python train.py --norm_eps=1e-05 --positions="rope" --rope_fraction=1.0 --tie_embeddings=false --extras=["capped logits"] --init_std_o=0.0 --init_std_up=0.0387 --weight_decay=0.17 --schedule="wsd" --seq_len=1024
Each number is 50 + 15 x the weight over the matrix's rms, rounded and kept within 0 to 99. Layers, rows and columns count from 0.

# down: layer 12 MLP down (transposed), 1536x384, rms 0.062, rows 945-971, columns 256-383
# up: layer 12 MLP up, 1536x384, rms 0.067, rows 946-972, columns 256-383
down945:66 55 70 58 61 53 43 55 27 27 38 60 47 74 24 42 58 41 38 86 42 38 60 38 57 68 44 58 69 60 80 45 34 44 50 40 32 65 48 43 64 40 20 55 49 38 42 55 64 48 36 47 49 51 27 73 38 33 43 63 35 97 50 28 52 62 54 45 48 28 38 48 46 65 67 71 66 59 46 47 49 28 67 47 59 51 34 54 50 52 65 41 52 28 49 55 65 34 63 33 32 71 33 49 60 44 42 47 52 51 66 26 67 25 41 36 41 50 51 60 46 44 64 68 56 60 49 46
up946:42 53 58 54 52 40 68 63 69 46 64 53 58 52 64 58 54 32 57 81 31 60 40 65 57 57 35 65 36 45 57 52 53 37 28 90 19 51 38 63 47 43 39 37 45 43 68 40 50 60 71 68 62 54 45 32 61 36 67 79 73 65 29 58 64 48 63 67 40 43 50 63 43 42 57 57 33 44 30 63 48 42 51 60 38 08 31 44 24 58 59 56 52 70 59 57 53 86 21 41 31 47 37 27 57 56 63 49 95 61 39 54 05 41 59 52 35 69 39 70 23 54 60 45 58 40 44 24
down946:52 74 62 18 47 55 65 35 35 60 69 77 40 44 60 77 52 48 25 57 71 45 51 47 60 80 52 32 59 35 41 25 71 36 42 54 71 37 47 38 56 43 89 66 23 50 33 43 48 63 45 57 89 47 57 34 56 55 49 42 65 49 31 52 40 59 30 55 57 67 36 27 68 48 37 45 58 40 56 51 44 58 38 59 47 25 42 61 33 15 47 46 42 70 43 42 67 51 74 62 44 58 29 37 16 44 49 48 73 29 71 34 48 49 61 38 65 45 28 47 45 48 64 33 45 54 45 53
up947:47 28 51 67 43 61 49 49 59 73 49 39 72 57 33 59 55 21 81 36 37 61 74 28 63 59 68 69 52 55 33 34 49 24 69 60 55 60 27 75 53 32 52 65 53 48 40 35 43 72 41 69 51 44 45 41 59 40 38 47 56 78 37 30 66 55 49 40 42 00 41 47 39 62 47 39 40 46 32 49 47 39 59 70 45 54 39 72 50 66 09 71 58 76 33 51 42 40 43 30 19 67 56 38 34 66 44 50 84 42 57 39 52 49 66 53 73 56 41 21 78 63 47 54 37 47 63 53
down947:70 54 46 77 58 16 37 71 59 44 64 39 42 35 59 32 26 41 55 72 56 41 53 51 35 42 54 49 51 59 64 55 63 33 54 70 44 63 33 52 68 45 40 49 71 64 39 49 45 53 72 58 52 52 55 66 53 53 20 39 45 63 48 44 56 56 50 70 30 72 58 50 46 34 51 39 33 43 45 26 12 38 41 51 56 61 41 58 49 00 65 22 46 51 45 49 48 41 43 71 49 40 45 53 48 66 48 40 42 51 41 48 43 72 45 37 53 44 37 27 62 36 17 79 40 45 45 50
up948:42 21 46 46 65 43 51 44 78 75 59 63 63 51 79 37 42 46 78 45 69 49 46 34 66 31 40 61 63 44 59 62 62 77 26 53 47 59 50 61 63 72 51 24 26 49 64 56 40 41 33 66 31 61 35 59 60 58 65 50 24 55 19 62 55 38 53 49 48 46 59 28 48 42 54 49 44 44 42 59 23 54 36 58 63 46 71 54 40 93 70 54 57 37 47 53 56 72 68 35 60 62 53 59 53 45 47 40 59 42 54 44 46 43 61 35 62 52 19 45 51 58 43 29 55 34 56 56
down948:59 49 47 37 81 62 66 86 45 73 36 41 36 50 69 47 77 48 71 68 61 23 52 37 52 35 50 60 33 60 35 69 52 52 37 66 40 47 46 24 33 59 14 60 68 56 40 47 33 77 42 71 26 55 49 38 45 28 29 64 33 28 45 74 47 42 57 42 41 45 50 49 52 33 46 32 47 36 50 81 38 43 56 46 61 55 41 55 29 49 48 68 57 67 84 34 35 41 51 79 25 40 43 67 59 48 33 59 44 76 51 71 63 58 68 56 58 81 76 61 47 53 34 40 31 42 44 61
up949:73 48 39 41 46 91 73 49 45 72 46 47 55 57 47 41 64 40 84 52 61 70 69 47 29 43 53 61 51 47 63 45 52 36 64 45 40 51 41 38 48 69 10 47 47 37 64 17 66 71 42 75 49 43 59 49 46 41 50 57 56 54 57 44 70 32 41 37 56 49 51 48 29 41 62 59 28 42 60 72 88 73 51 45 68 33 31 31 47 45 72 73 27 51 61 77 38 27 50 34 42 37 64 36 60 56 64 41 50 40 40 51 37 48 39 49 23 65 57 40 37 57 18 59 33 49 63 37
down949:41 43 63 49 59 74 36 45 52 61 41 65 18 40 64 64 39 60 47 30 33 46 57 74 66 33 20 66 47 54 68 54 43 82 44 63 56 54 50 75 60 20 33 65 28 50 41 53 57 62 63 54 94 60 79 32 49 56 63 56 28 71 37 46 49 43 56 67 26 53 60 63 34 45 42 54 15 24 74 81 68 42 29 65 54 43 54 30 30 48 44 77 27 52 39 68 43 62 73 61 32 34 35 24 26 03 67 48 56 22 44 53 65 12 11 58 44 63 35 45 42 52 72 42 66 55 86 45
up950:26 67 45 33 36 54 34 51 52 38 26 40 62 59 48 75 54 37 49 38 54 60 39 70 56 60 75 47 64 56 75 72 59 55 31 35 45 49 65 41 52 39 46 30 01 65 72 25 32 53 37 51 47 34 41 23 63 52 48 35 50 13 55 44 70 50 87 57 50 54 02 50 63 58 33 53 38 66 61 62 27 70 73 71 56 36 43 86 59 62 53 45 59 86 39 28 36 39 72 45 67 46 38 61 50 42 39 12 58 41 65 42 48 41 53 22 44 48 63 29 40 59 46 46 55 68 18 37
down950:57 51 71 46 79 51 50 33 57 56 64 48 66 34 53 45 57 64 76 52 51 50 53 37 48 48 41 31 38 56 36 29 36 41 58 62 62 42 51 41 37 60 69 89 66 53 47 57 65 51 48 50 51 50 38 48 39 35 47 64 64 69 45 66 36 56 31 65 55 65 93 56 56 31 67 47 53 36 29 50 70 25 37 44 50 56 58 27 44 59 61 48 29 25 66 37 57 43 35 34 53 63 43 55 61 36 41 72 58 92 46 72 61 64 56 73 63 30 35 55 49 40 60 56 58 36 53 52
up951:43 36 58 41 31 54 51 22 64 72 46 70 41 57 59 63 76 49 70 26 41 46 56 41 37 52 48 69 48 28 73 41 59 48 19 55 46 33 22 50 49 71 49 22 39 33 76 73 25 72 63 76 68 24 43 33 38 46 46 52 28 46 39 60 72 36 58 46 71 72 58 57 26 54 56 41 73 29 52 47 45 55 39 75 41 55 36 58 41 58 51 50 45 49 44 75 55 44 69 60 44 62 46 14 37 38 42 55 79 49 56 63 55 32 47 45 54 52 46 47 51 52 40 43 71 32 56 29
down951:42 79 68 70 38 70 50 74 78 67 47 59 37 29 43 61 50 51 43 09 52 49 52 46 48 44 36 61 37 52 79 48 65 54 39 53 57 63 25 54 61 36 62 56 52 72 78 68 42 49 32 75 23 46 43 77 48 54 46 54 38 47 40 54 62 35 45 44 53 56 83 46 56 61 67 43 47 41 55 42 68 62 45 50 56 67 40 46 66 63 44 61 23 66 41 82 60 37 62 33 45 54 24 42 53 87 59 52 27 54 57 95 49 14 16 74 25 62 51 60 67 43 71 48 48 05 61 75
up952:53 54 41 52 83 55 25 59 14 58 56 35 66 45 52 52 50 43 60 39 39 71 42 53 35 62 41 57 38 36 21 30 61 35 44 25 30 46 57 87 50 59 56 33 33 29 52 48 50 82 32 70 38 43 43 57 38 21 71 46 64 58 61 73 72 60 62 58 57 35 49 58 43 63 86 66 66 56 53 33 34 56 64 56 59 55 51 60 37 69 29 53 59 40 47 61 40 75 55 69 59 47 68 34 45 55 52 66 49 29 50 27 27 32 38 36 70 24 34 94 57 41 53 46 41 39 04 15
down952:33 67 49 57 48 45 33 49 71 63 57 74 26 50 50 42 83 27 40 68 07 62 41 28 38 72 61 64 35 68 32 44 60 00 65 54 61 48 30 45 55 47 58 40 12 47 55 40 33 55 73 49 29 51 28 45 13 57 21 43 46 60 70 31 56 37 61 74 49 30 47 45 54 46 45 42 67 69 35 36 52 47 49 61 46 44 45 54 44 56 42 58 37 64 43 65 29 50 57 57 88 62 55 48 59 59 23 53 55 39 45 53 25 68 28 32 39 31 56 45 57 75 30 53 33 61 21 45
up953:20 47 56 28 39 80 38 72 40 50 48 45 78 51 56 32 45 42 63 14 34 62 29 48 40 41 84 22 58 49 38 37 50 27 57 47 47 35 29 79 64 47 40 63 54 78 73 39 63 75 60 53 71 55 41 61 41 41 32 37 50 37 39 32 49 56 69 28 57 69 51 54 53 45 53 52 62 43 38 39 40 63 40 63 60 00 41 49 43 58 50 42 61 55 69 51 69 43 71 45 33 66 59 22 44 54 84 55 89 53 38 57 49 46 21 57 27 61 52 43 51 47 31 68 50 12 39 73
down953:27 35 43 67 70 60 30 34 66 34 27 46 68 41 49 59 43 22 43 41 44 57 47 33 44 52 48 28 66 32 59 92 52 50 50 45 56 46 59 47 46 75 58 78 72 47 87 70 65 54 33 68 66 48 70 53 77 53 56 08 55 51 50 50 57 59 45 99 64 56 46 46 53 61 55 46 72 37 18 28 67 69 75 45 20 00 53 33 32 40 14 74 39 42 20 87 34 54 67 46 29 36 45 52 99 54 29 44 47 44 84 87 62 30 33 67 31 65 40 78 22 65 56 39 69 39 19 64
up954:38 35 65 42 49 37 30 33 46 45 49 76 71 59 42 57 27 56 51 49 32 58 33 36 26 36 53 55 58 44 56 30 52 23 43 79 41 46 58 52 68 79 67 41 63 79 50 78 47 48 60 43 74 24 48 24 56 34 56 63 46 34 39 73 80 67 50 45 47 65 29 51 24 66 18 28 35 60 66 61 26 60 57 51 54 73 55 57 34 46 55 61 48 52 43 56 79 33 70 61 51 55 57 59 45 58 38 75 52 48 57 59 29 62 73 57 51 46 58 48 66 69 39 40 51 24 47 29
down954:49 56 46 52 45 50 36 47 67 69 66 67 57 87 48 60 39 28 32 53 75 54 45 64 52 83 53 30 67 45 48 42 65 69 42 27 34 49 54 36 49 54 45 30 57 25 57 36 58 58 32 41 45 34 62 74 60 50 44 39 37 44 84 59 72 51 47 53 71 17 50 53 76 50 71 55 71 31 37 46 68 43 48 44 54 66 39 81 62 80 22 50 36 56 49 46 44 73 25 51 66 39 51 33 53 23 40 32 66 43 65 63 58 53 59 63 26 74 46 63 27 31 65 32 61 56 58 70
up955:49 46 50 41 55 59 49 71 31 71 53 48 42 56 45 28 68 27 55 36 28 63 71 57 40 52 72 50 44 12 29 46 48 26 51 62 09 45 81 76 42 44 48 38 31 69 54 34 68 50 35 61 30 58 39 67 53 40 52 61 66 72 56 39 39 58 66 63 69 68 28 45 27 49 26 52 68 74 64 31 55 44 39 57 54 61 11 86 45 53 50 93 47 74 48 47 52 51 47 62 55 45 38 26 51 50 78 23 45 48 81 61 23 53 56 46 46 62 55 50 54 67 46 39 34 55 38 61
down955:49 69 50 36 39 49 53 45 49 30 69 63 48 29 32 52 36 64 58 43 44 36 57 42 61 31 42 54 59 63 72 55 62 68 32 59 60 60 41 38 44 38 62 43 58 69 27 66 40 57 57 46 42 69 65 77 57 48 72 26 45 58 17 55 73 59 46 25 53 38 64 78 52 49 66 71 50 39 38 56 52 63 35 53 36 52 46 25 71 79 33 50 44 49 69 62 64 35 28 70 59 57 46 78 63 48 46 66 52 47 22 45 31 66 47 66 60 47 42 27 50 46 37 05 58 39 37 25
up956:47 65 60 75 46 30 61 64 45 50 73 56 56 52 36 76 50 50 67 62 62 74 27 64 59 32 40 49 48 72 56 60 58 55 24 45 37 63 54 52 52 49 69 35 28 56 49 37 57 54 20 64 47 33 51 55 43 58 59 62 50 42 02 49 40 54 35 44 52 34 71 74 30 34 39 36 52 50 63 31 53 35 42 60 37 12 14 52 52 52 44 54 43 50 34 46 40 45 38 61 60 58 68 15 73 41 90 58 73 69 71 42 55 77 63 61 41 43 23 34 35 33 50 49 42 36 48 61
down956:60 58 62 83 57 51 52 35 62 56 47 76 39 46 46 66 30 38 37 51 56 37 78 75 68 59 60 70 63 68 44 38 48 59 33 48 75 24 42 59 58 48 62 39 53 53 32 68 44 42 57 58 63 40 57 73 51 99 42 58 53 56 59 45 41 41 57 34 33 66 59 74 54 35 78 69 59 59 63 47 30 76 42 31 71 57 41 61 44 48 68 42 58 30 30 11 56 42 69 48 58 50 25 63 58 58 63 65 49 61 38 55 49 79 27 58 56 67 45 47 59 40 51 42 57 47 35 60
up957:58 43 64 29 32 56 72 70 69 63 49 35 61 51 44 43 52 45 59 54 59 63 23 33 66 55 51 46 42 47 81 55 56 26 31 74 74 43 43 43 50 50 68 43 78 46 56 63 23 37 47 49 50 35 65 52 29 55 82 49 50 68 41 59 87 72 30 38 57 69 49 59 74 29 28 67 20 57 49 65 53 45 77 61 85 57 29 73 37 40 53 70 44 72 62 49 66 58 35 56 42 37 58 70 51 72 46 61 80 48 32 50 36 36 61 69 48 30 57 48 56 46 54 67 46 55 66 66
down957:26 70 46 47 77 45 49 60 48 65 63 72 33 40 53 61 38 31 42 62 75 57 68 59 40 76 51 52 29 66 21 42 53 44 56 34 04 30 44 54 49 21 77 42 25 52 43 52 52 39 61 29 49 43 41 87 14 53 31 44 39 37 58 13 78 68 78 28 55 21 53 41 50 60 78 50 24 58 42 45 36 50 64 70 60 32 40 88 08 75 43 55 53 66 30 61 80 20 54 67 36 38 56 54 39 70 26 66 56 43 51 70 67 64 68 45 74 41 68 48 54 58 36 56 34 25 46 71
up958:48 58 65 54 65 44 50 76 42 54 59 32 57 41 92 45 79 37 43 43 50 51 50 25 44 24 63 83 33 50 61 37 72 63 63 80 47 58 43 57 55 69 34 35 41 35 48 42 52 51 69 60 47 41 46 51 51 43 54 43 44 50 34 75 44 60 61 57 48 53 54 43 65 67 54 57 34 80 28 42 33 39 58 62 75 25 31 64 49 35 49 38 24 40 60 61 56 48 60 49 27 23 51 49 40 49 45 41 41 27 58 37 25 40 40 43 56 66 51 23 60 61 58 64 44 72 61 40
down958:42 45 57 53 52 71 71 33 15 47 56 28 67 52 63 10 17 10 53 62 45 75 40 27 44 56 45 57 17 52 38 59 56 69 59 51 40 35 55 25 46 62 74 27 43 30 57 42 42 31 53 65 16 29 38 45 33 43 49 14 44 47 68 56 61 37 68 55 31 49 50 71 73 42 53 14 57 57 67 37 05 58 56 53 20 64 29 43 66 53 68 60 50 67 51 72 42 60 43 85 44 53 41 61 44 44 49 53 48 38 44 35 59 55 50 38 56 48 66 59 33 51 39 37 59 58 55 65
up959:40 11 57 54 54 36 49 44 77 46 44 28 62 31 83 68 67 40 42 46 50 39 33 81 36 52 47 51 31 28 39 67 54 26 61 73 29 52 67 60 68 48 61 36 10 44 52 44 32 65 83 36 32 56 65 20 72 59 33 59 34 52 43 59 37 58 62 57 73 32 45 58 43 22 36 08 39 55 34 63 34 34 37 90 54 31 49 62 34 32 34 26 53 47 32 58 49 56 44 41 46 36 69 67 42 52 32 35 62 52 60 53 33 51 13 39 19 33 40 40 60 46 48 52 46 42 45 34
down959:50 65 52 57 27 54 58 23 42 46 51 37 67 35 36 61 50 66 41 66 59 47 35 53 66 42 45 56 53 36 52 49 42 36 59 47 06 57 34 61 69 73 51 68 64 49 51 65 53 50 16 62 33 61 39 36 34 29 74 43 50 49 59 48 60 72 24 74 57 41 68 38 68 64 50 52 37 20 59 27 11 49 20 46 52 41 83 35 53 57 33 21 40 68 50 33 34 15 34 48 45 62 76 36 50 52 55 43 24 67 43 42 41 25 52 65 62 35 57 45 42 39 59 66 39 37 49 48
up960:35 08 28 40 66 54 06 55 58 44 48 33 53 50 55 82 39 49 49 31 48 50 33 68 55 33 31 41 68 47 48 51 47 23 48 35 25 62 64 49 60 48 58 45 38 53 58 40 38 61 64 49 49 48 40 31 62 43 57 38 63 81 48 64 65 71 66 54 44 44 41 66 38 62 30 16 44 44 52 60 13 73 35 59 36 47 58 66 19 64 61 58 61 45 33 62 79 60 75 54 53 43 71 37 76 43 82 45 73 62 65 37 57 46 31 53 31 30 42 41 56 84 42 28 44 25 72 64
down960:63 84 45 53 44 54 46 74 70 58 63 51 65 09 22 36 24 30 55 54 40 45 33 30 67 63 21 66 61 61 27 58 33 57 33 56 55 54 37 46 58 54 51 55 40 47 57 43 46 54 43 37 43 21 34 60 60 39 69 33 68 48 77 48 64 36 65 45 26 42 33 30 51 55 45 75 49 57 87 81 46 50 60 72 44 64 70 55 71 41 45 42 45 56 49 49 61 45 42 54 80 54 30 54 44 12 37 60 56 41 43 72 61 52 55 52 54 61 57 62 32 35 41 20 65 45 55 42
up961:60 72 56 34 28 55 82 50 33 74 53 68 34 62 63 64 65 48 61 45 49 61 47 45 72 43 79 42 46 63 67 51 42 33 61 48 34 39 32 69 56 47 28 56 38 53 41 01 36 53 10 73 68 42 44 46 59 53 69 65 44 74 07 46 70 32 58 55 85 58 60 78 72 65 55 38 47 28 72 65 45 63 45 41 71 38 19 51 31 52 88 41 29 49 79 79 54 47 61 47 55 55 48 42 62 37 59 35 60 46 48 29 28 25 55 31 59 51 51 51 42 61 42 69 60 40 46 53
down961:55 40 31 46 52 59 36 47 54 52 60 31 63 58 24 84 06 06 60 50 40 83 27 28 65 27 58 71 55 36 53 44 56 68 44 38 74 60 64 38 54 62 39 43 50 77 49 67 48 28 58 54 80 34 45 59 52 73 53 50 51 42 20 48 79 51 46 32 46 24 21 56 71 51 61 69 62 49 50 28 41 42 66 65 63 61 43 54 59 84 56 62 70 64 69 41 60 48 70 80 50 45 99 07 44 34 58 42 65 41 32 44 46 24 54 65 56 73 56 34 45 14 40 49 77 60 37 63
up962:32 53 51 54 36 56 40 50 72 47 28 56 62 52 98 31 47 46 71 39 54 53 54 52 56 53 64 66 36 48 68 55 80 38 49 64 55 48 48 65 54 91 35 49 25 73 59 54 65 40 40 46 54 45 61 47 73 64 52 60 35 33 58 46 57 69 60 42 38 44 32 64 43 51 58 57 68 56 56 10 56 36 55 80 68 52 42 58 63 58 34 74 24 52 45 62 71 28 43 51 55 57 43 42 77 79 78 57 35 60 60 87 43 68 51 62 61 28 73 22 49 56 32 72 43 35 59 48
down962:47 48 65 59 90 64 32 49 24 29 59 51 57 42 50 54 54 37 38 58 45 48 70 39 36 42 38 41 62 54 42 16 56 37 41 46 41 53 58 24 49 27 90 50 50 56 42 38 17 58 53 77 34 29 61 69 50 29 44 52 87 78 47 72 44 33 41 60 55 42 41 51 79 57 43 39 21 46 55 48 52 84 97 44 56 55 37 34 31 49 42 34 60 54 25 13 44 62 71 46 47 31 76 37 26 59 55 50 67 59 47 42 69 42 59 45 56 25 86 35 80 42 65 60 72 74 12 57
up963:55 54 42 62 47 42 72 67 59 45 69 57 31 33 47 57 80 50 62 56 49 55 62 72 58 47 62 59 54 40 62 33 64 49 35 68 52 50 58 83 64 62 58 47 39 52 99 44 09 52 55 51 60 44 27 41 73 66 45 72 45 46 56 75 59 58 68 44 47 32 40 72 33 59 39 41 40 63 46 46 36 62 55 53 33 33 47 49 31 65 65 50 61 58 59 54 75 69 61 51 60 56 64 48 51 76 54 53 38 71 39 45 49 60 66 33 47 47 39 22 37 45 69 64 41 27 58 49
down963:29 50 65 37 52 49 43 44 44 70 38 67 54 33 38 58 66 42 49 57 54 25 35 53 43 66 45 25 35 67 47 66 35 60 52 36 41 60 71 65 47 26 47 52 52 62 49 51 54 58 54 63 45 62 42 49 91 56 61 65 61 41 43 60 36 52 62 55 41 74 51 45 54 61 61 54 64 44 44 47 47 54 63 43 47 52 54 67 57 75 58 53 59 55 26 40 52 52 57 58 33 57 74 71 41 19 60 40 59 65 35 49 57 18 51 58 38 32 75 30 58 37 65 54 61 59 69 34
up964:37 69 45 75 36 34 58 52 74 57 47 32 47 76 50 49 85 36 60 64 33 76 45 64 63 49 54 59 38 37 43 44 44 47 52 54 35 53 60 43 41 53 34 24 24 40 48 25 30 72 35 73 48 71 58 41 61 50 48 53 44 43 42 32 53 44 43 33 46 59 41 43 61 44 58 59 25 48 51 58 71 72 38 68 75 31 42 61 26 56 32 44 35 81 55 61 55 54 53 45 13 23 56 46 44 41 59 65 68 00 74 59 50 44 85 59 51 61 53 61 41 48 30 29 44 68 54 55
down964:47 53 20 55 43 26 65 23 32 55 39 55 53 28 54 43 46 48 52 34 54 58 44 54 69 66 81 53 54 58 57 71 33 56 43 39 53 70 82 40 25 51 60 59 45 54 65 51 41 20 39 70 61 52 47 75 79 60 26 58 46 38 45 60 53 41 65 54 42 27 37 50 41 58 55 28 42 69 65 52 29 51 40 50 65 56 55 53 51 60 45 54 72 64 39 36 69 53 33 52 73 50 58 39 55 60 85 55 52 58 61 42 44 69 69 45 56 59 55 36 45 40 65 39 41 94 39 54
up965:59 67 37 51 39 43 40 63 43 79 37 55 39 31 75 65 63 37 66 30 29 47 51 30 30 50 55 53 44 34 54 45 54 61 24 78 35 72 50 55 46 37 43 52 75 45 77 27 31 58 17 74 50 29 54 65 55 43 24 39 26 77 50 54 77 73 85 63 54 53 46 63 64 79 61 56 63 73 39 34 47 47 64 50 39 45 45 56 68 70 21 58 32 80 72 47 54 50 40 33 42 51 72 51 56 93 48 46 64 15 38 57 16 51 43 33 54 48 48 61 63 43 38 59 34 47 31 56
down965:37 52 40 20 06 65 28 20 35 52 60 62 27 29 39 60 55 27 64 33 16 83 50 22 33 74 49 19 61 68 63 60 77 64 48 27 67 64 72 71 26 29 00 49 53 46 26 46 24 52 26 53 39 66 78 66 65 48 42 46 49 38 45 40 26 40 89 25 54 64 40 36 35 71 88 71 29 50 41 34 41 63 23 47 45 68 46 52 72 42 24 40 70 52 50 62 63 68 51 53 58 38 21 52 47 52 76 42 46 27 58 65 34 55 37 41 56 79 47 81 64 52 66 67 68 56 42 58
up966:81 28 39 57 47 47 35 57 60 83 38 49 72 53 61 42 63 24 45 31 43 57 51 69 40 17 67 53 65 58 55 44 55 01 45 58 53 76 20 44 77 66 66 35 27 64 40 56 45 37 52 44 62 55 26 61 78 24 49 66 31 27 23 70 50 50 64 64 54 48 28 46 48 41 53 60 44 52 79 27 19 48 48 52 77 40 43 82 64 35 48 64 46 34 65 61 32 49 39 61 47 48 46 38 49 25 63 48 57 21 23 49 34 44 79 48 41 75 34 52 54 45 53 32 65 28 31 53
down966:49 58 50 63 51 72 18 40 34 35 39 64 64 47 67 31 30 71 58 44 59 55 59 38 56 44 58 51 63 54 34 83 65 57 54 15 42 35 53 76 30 31 60 50 59 39 45 26 34 47 65 48 27 71 85 37 59 33 50 47 41 82 46 86 29 33 68 55 21 49 52 44 31 59 33 82 65 44 42 79 66 47 49 48 71 40 43 39 59 64 26 37 41 49 29 44 42 55 37 48 28 26 64 43 23 62 55 63 47 33 70 32 36 46 54 58 31 38 56 42 46 62 35 17 43 56 64 64
up967:43 36 55 25 59 43 48 32 55 34 39 23 48 52 83 60 50 56 71 62 29 50 62 32 45 65 56 51 54 48 54 76 88 54 37 49 51 63 39 62 42 38 31 19 58 43 47 33 54 58 31 76 54 59 35 75 92 53 28 48 75 67 40 54 60 43 38 41 30 66 52 47 53 52 43 36 27 43 41 23 62 70 60 66 57 48 56 33 33 23 56 48 07 54 60 65 68 73 62 60 26 64 71 30 69 57 53 46 65 56 44 39 45 38 53 70 58 33 53 45 43 37 41 55 50 46 35 83
down967:67 63 30 65 42 63 48 60 31 52 51 42 68 17 38 67 40 56 33 45 63 69 21 58 67 40 40 45 21 50 59 43 62 64 58 40 50 48 50 55 32 22 36 39 85 29 59 17 36 48 66 29 73 47 32 55 60 62 46 50 47 46 68 47 52 67 32 29 40 45 37 70 47 56 36 69 52 28 57 55 75 35 46 48 34 64 36 47 41 56 25 52 52 67 53 37 31 67 46 40 64 42 58 60 41 51 60 10 54 53 32 47 20 24 52 44 66 38 53 66 43 68 47 48 36 64 41 65
up968:46 43 43 35 56 47 51 59 29 55 42 26 48 63 60 75 66 34 78 59 36 45 44 35 43 58 62 42 37 21 57 27 86 42 42 36 33 63 35 91 40 63 42 49 36 44 59 32 57 48 33 76 54 74 32 63 59 51 33 61 39 58 41 52 46 44 55 58 56 44 64 52 39 53 42 49 64 54 52 25 42 66 75 52 61 36 60 49 39 60 55 49 30 41 51 71 42 41 56 54 46 89 44 45 40 54 48 36 47 28 40 38 48 50 57 64 42 53 54 58 28 72 35 58 43 51 66 57
down968:75 52 41 53 53 70 55 62 65 60 54 42 58 69 52 55 42 53 44 27 62 63 29 66 28 55 62 66 50 50 40 59 57 65 57 31 50 53 40 37 77 60 55 37 40 47 33 65 40 40 58 45 52 47 57 47 94 16 44 64 29 56 68 38 59 58 36 74 46 60 32 50 55 79 68 52 59 28 78 66 46 76 51 65 52 52 67 80 46 43 63 43 52 52 29 64 49 28 00 64 45 43 35 45 52 52 47 48 19 44 42 55 22 65 32 37 66 41 51 38 45 51 52 66 61 36 36 66
up969:71 68 26 67 43 59 32 79 32 72 42 75 55 34 32 49 46 45 62 52 33 66 61 62 53 51 48 64 55 42 75 56 60 48 62 42 47 54 81 65 75 59 24 47 44 31 57 38 47 39 14 62 53 63 55 43 60 31 65 26 44 20 48 40 77 07 50 69 59 63 43 38 58 50 55 71 58 58 58 55 49 43 54 46 50 58 34 83 76 54 11 82 36 58 40 46 40 52 19 52 69 55 52 62 49 36 48 38 55 55 64 46 37 52 22 44 58 41 49 47 43 49 41 48 70 33 62 70
down969:32 69 57 39 19 49 56 37 40 23 56 48 42 42 42 62 66 36 76 53 72 54 55 32 25 76 44 59 44 56 23 65 57 32 73 69 36 20 56 51 64 11 33 67 40 23 42 36 56 60 48 47 53 65 54 59 39 54 42 42 59 50 56 39 55 44 63 58 41 49 50 77 69 67 65 36 84 64 24 27 57 46 55 56 39 37 31 73 43 80 35 39 30 51 68 59 47 56 42 76 45 39 61 49 32 56 52 53 56 61 58 52 50 35 50 42 44 37 48 57 49 51 50 45 80 59 37 47
up970:49 37 59 84 70 56 29 64 64 43 59 56 45 50 95 76 52 49 73 52 46 28 46 66 35 32 60 51 60 41 40 67 59 44 41 44 53 45 27 50 69 52 35 46 50 72 22 24 58 28 45 52 30 40 38 35 62 54 43 31 60 54 12 41 66 62 32 48 33 33 61 57 59 58 11 36 71 72 25 56 67 47 65 54 36 34 61 65 23 47 63 62 61 55 37 61 55 25 31 74 66 57 64 49 18 65 36 53 46 56 65 46 25 74 67 53 46 45 25 31 60 66 37 47 73 16 47 27
down970:25 62 50 39 38 54 62 63 53 53 62 29 53 11 55 82 62 32 41 46 33 47 36 11 77 50 62 73 55 49 37 50 67 58 52 17 55 62 73 71 75 56 60 77 44 40 67 63 41 62 53 57 68 42 42 44 53 41 51 28 42 54 86 52 53 71 40 65 71 51 61 21 33 65 33 61 46 47 64 54 60 36 58 41 46 71 38 60 72 45 24 43 46 65 50 64 48 53 75 48 34 39 66 36 66 66 48 31 69 32 72 63 34 51 37 34 43 64 68 51 35 31 77 52 61 46 60 41
up971:31 64 42 44 53 23 26 58 49 66 58 50 67 47 57 57 58 35 48 61 55 61 61 55 39 33 50 59 32 52 61 43 70 58 34 78 50 51 50 34 69 66 58 20 38 55 61 57 44 55 58 56 58 69 12 36 50 44 28 43 52 55 26 50 41 40 51 68 73 35 64 55 62 42 49 62 40 67 25 35 59 74 49 58 47 22 41 99 65 44 44 47 52 38 51 49 93 39 36 69 69 42 46 58 71 61 51 67 87 64 86 64 42 28 82 17 63 55 30 42 58 73 49 54 49 47 13 19
down971:58 63 57 56 43 84 35 32 77 36 76 44 50 58 45 62 59 59 42 56 24 63 57 35 41 49 41 58 21 84 37 54 55 45 24 56 64 29 51 58 71 40 21 57 47 38 59 50 40 62 68 68 66 64 33 45 46 56 45 42 86 51 52 49 54 66 53 50 41 83 45 43 66 51 44 57 38 59 55 78 57 40 53 71 46 52 43 61 60 61 66 28 63 68 54 41 46 87 31 24 65 32 22 43 85 55 83 44 55 80 67 67 44 56 52 22 53 42 35 01 39 64 56 39 50 50 52 17
up972:39 76 54 64 60 41 68 69 37 72 50 34 48 41 57 62 38 36 62 57 81 67 54 47 46 45 45 73 42 53 50 52 52 73 50 68 22 62 34 51 65 75 48 56 60 51 57 54 45 32 34 61 54 46 56 51 44 56 78 80 36 23 47 83 51 53 57 54 43 32 54 42 40 71 68 40 34 31 73 40 57 52 48 40 59 66 46 39 35 68 42 71 42 53 52 62 31 63 64 63 31 40 58 47 58 31 77 20 37 46 50 76 55 51 54 56 27 63 54 48 34 35 63 71 29 41 73 48